Each number is 500 + 40 x the weight over the matrix's rms, rounded and kept within 0 to 999. Layers, rows and columns count from 0. Numbers have three digits each.

# layer 5 MLP gate, 512x128, rms 0.223, rows 34-41, columns 0-127
522491494540472478524470445481454461544515550481456627509488466477508509598502517474579464557527504518572458489469509488479541500540507498461511467442525460547514517488557461471497497527443513464560501480555473457455569484434539486507504458501464562585587486459552455551441473538570531505583528500424504535520490485528540406457503487421490504495569523571468468457480515514463468448498
501484516562530459452522523534531542481533486491513500485558501513463502460479509480449425472563508551484537501535479491515456535483493483530473464527471496466589480479513501486463512536522479504533460525515516460538454484428528550536538455500496455521554498536531495487488481486512507457525570496520532535489513490514528444434534428485509462523520418444514489541579506471458463542475
422498553477462512551487483487498495498527546444478507516492437464578544514518479473447490466474513503483453467581510498494532501531481469525509491522533532476553545499470511595473490453480533477405597412498423438498521581520517502519514444425543408457535464514490505484530520510485484505499470432537494513576502498492510489478507464527486341436481497554528509486476501546493435469433
550488465539529454517464509511489548466431480484450470527443512545564541505508521482543387495443476467515489494493456533587503470512546510503478535557526519501473495551578418504506491513527567524524505494482479496442535460496563467463484460457460538458516410496525444558568501471539546497456522465484521465511480494540539494509529494578439508433493515544531538460526554492439426534486
509409516482505479467501544554462597483510483521524527480550508536413482554486469467518461546543469522514509503505527506554476519453510537550503542405485522483473489538456543526496531458539546490487432551399528524447521476535554432484477433465513549482513516490505525499488552522567502405519575521478463486500577520521411481477476489401581550522529515508537527499518511529528476525538
454476527522593491509486429498519510596604508487523453537489518511569539508504466525636516532460535551481505529465465457446517465471532451487511478584444562473490489487512504528471492490524473523525527507535489456510480454517509495532502473527481527541557524499466473475529521538496528515516488569498469512522478494530482479522500460421508570485511475440491539518469510465543441488517
515527461456494554553439532509422428443496516491511525518468502534480477515479505513537528469550537598556440510499519553500481481472446479509507482429538415511479489536492507543444529497519561477464513456509506488562487581509490411510593501509532554515526530519545520496471468490513428446464521524382536470598525517501546556521483534522560497538464521521514566489508516506470413524473
490478430570567538434513487506513555521487506524466596506498511525518467537551468513600465461511573437461412516461489490522481410487493479585515523500551489510453528481533423556489483477593531499554517482462362491490501500475497498511449531484451526520549500495515517619488524480548569466515498499551482566489533499470444487525528516519473546506559498549471468541498553544546522565499
# layer 5 MLP up, 512x128, rms 0.226, rows 34-40, columns 0-127
451472461458585515496496559439448524548525498557500476485516445494454590514442488461539450455534452511548480470438513454473529558463417496436513601583481538500509466457538500461527484507417460483496486513473498518499557505519531470454518472544466546479504445502497507480412521441542548537557490548528547528526522522435521506438535434524534500508537452497559516527462456516504520564473
451547501553515506461539480529547524472504514443564459441548514505496513427487504448451473457533539517498557462546524492516505495465554515489503441545442492474563508487507508528464511549515474502563496520530498459564464529484527551541534540485541453515512533555511508461486528478513510485548561458523526519511511420567520447479555426495536550484547443496490507498541522472507484535487
532478476519495537446526477513515529477489490514502472434466507490433458404500487390438515531440509453504519491431484502498510521573529483490468526585492428521540549408469443501469560547459416483506468541510548511473418441576514491539476429500454513579464480501439498476524474421486489528535501573536514515472511550489500534577504543429510530535493612427498556465502511500450508535552
423508519506487521407515420491476447435535573504544450530545463517449426538514404555461536508519408466580517423423519490427551460481528549563561502482499492507463411479490575503494495456535483494442523505490440537499489563482486539558445538466427484550585507541514510478510483430447434451502483480514484564485513545525453460490456512501514507499485500584475409496505492571516502437492
526441470529507469465535568477517539528475442545479430463505461515490469505510485506444445614536483470457525535520527443566503578463469494545516504455468439498493415561476489568509615482460500428490462546449501462471507396436479424558462464477512535508456510513567470484497483456572437554496549567503527530473571468612505470475449483481498544499473494430549511481477521479456503424575
495467494508553471561478437479522488521527531506491422534500515498549496552505454576548521519494480498479490501508480505487465516477526409468507552527506572457479501497531430462560470473535499555489533504535505470517494524501487489490550525461493514438515514550504482474546539514539553463465495475533530483487519473497514505529472541494551461461494465512506544405474502514585488468496
506461513565444552530505538526496499454459524537467492505452477558416440475546501576475503549479514417455547513542494445497507492504596542510507522570518534499480506458435515480510495476503418456420555509558425483526441489480530530509433438484591499534522426356486492501505516510508505534509481399515543479521519490489449544541462468444522511551516518469502488546600506503551534553512
# layer 5 MLP down (transposed), 512x128, rms 0.107, rows 34-40, columns 0-127
433515450554488517527447525456471502516497465463456549512493501426585416442465564580514469491497448486513441470477466429424546487484492508517509533474518580540440508418524526497498545541490501446464495536519491422432523428466493410494553498486455470450502529533476472505508452537528515522440602527396477500545497507468439522561559475425487510561544491511524464495436445507532502491496
475436509464461498505476495532529525496531508448500512485467536481541515462437424436501562506469543518463474480470510514529483494475493482560488502533447516467504505453516515543491488525503457437491503472480526565534488533476477563429514535475484464477565523524400502460546521483544539528507466446422536552476511523578471464535529498466453553520542534496584498475469461501529582543510
534494522551539521465544481555478496526513480550462503494530490535435527506504554637571401507503451476533495476512543477500512506470478463480433527442505459518497513403484512451484580449486444559485495574492558545486533461479473521522507545464537417486432531485502416559463516536492498486477502482500503533447579462552479512451520498496469602542432458505470516519513491448471523558525
491521481489417435456486523495496466507554538552517535512515439460520626519428452549506494460565477477488518486472428530475507517556481499496475490522546494500536408464476523488482582418516545514498499511467467440507496502504518415531502563543549446552541530440414550444492496539514523421450501516447511502468432530530486523476556630523537536466502526559488522433489558409555548534577
482465494475450476518535492538576446517466471510492503417536415502501491451426466533463472532442439468529531570544601486449499475472482527558555546463478480540408487535538466458511510454421440488536484541485509466569435467504498525468408430498469511537512507496509503542420468500469488461495473527576469528459532535502533454502453464545540531496429473542547561546491466530495490505521
554516463455396431481530531537513529431502479498519569486520511433420494441456558481463480509511460462521553546463475475490516561534487508522512479504498451519533509483478501479463477518437546473511500509478491532486483479497540505503450523498462477513489465517575550468503496468545430475519498472491515464518548523504519476524528473532482519544482518516523496497492522509463506511474
490491450474444550474521496479519533425535521450457548531471470484455496474528549516512465502468464495536500505475424457545408451550549488483494575583521500541499495594500526463551483504565460487552418443503494512509496501454506454444490490421505411473494460488499510496530544495499424451443554391517448557419525550500508486430524444520519496481573455393473486627507470495487528518546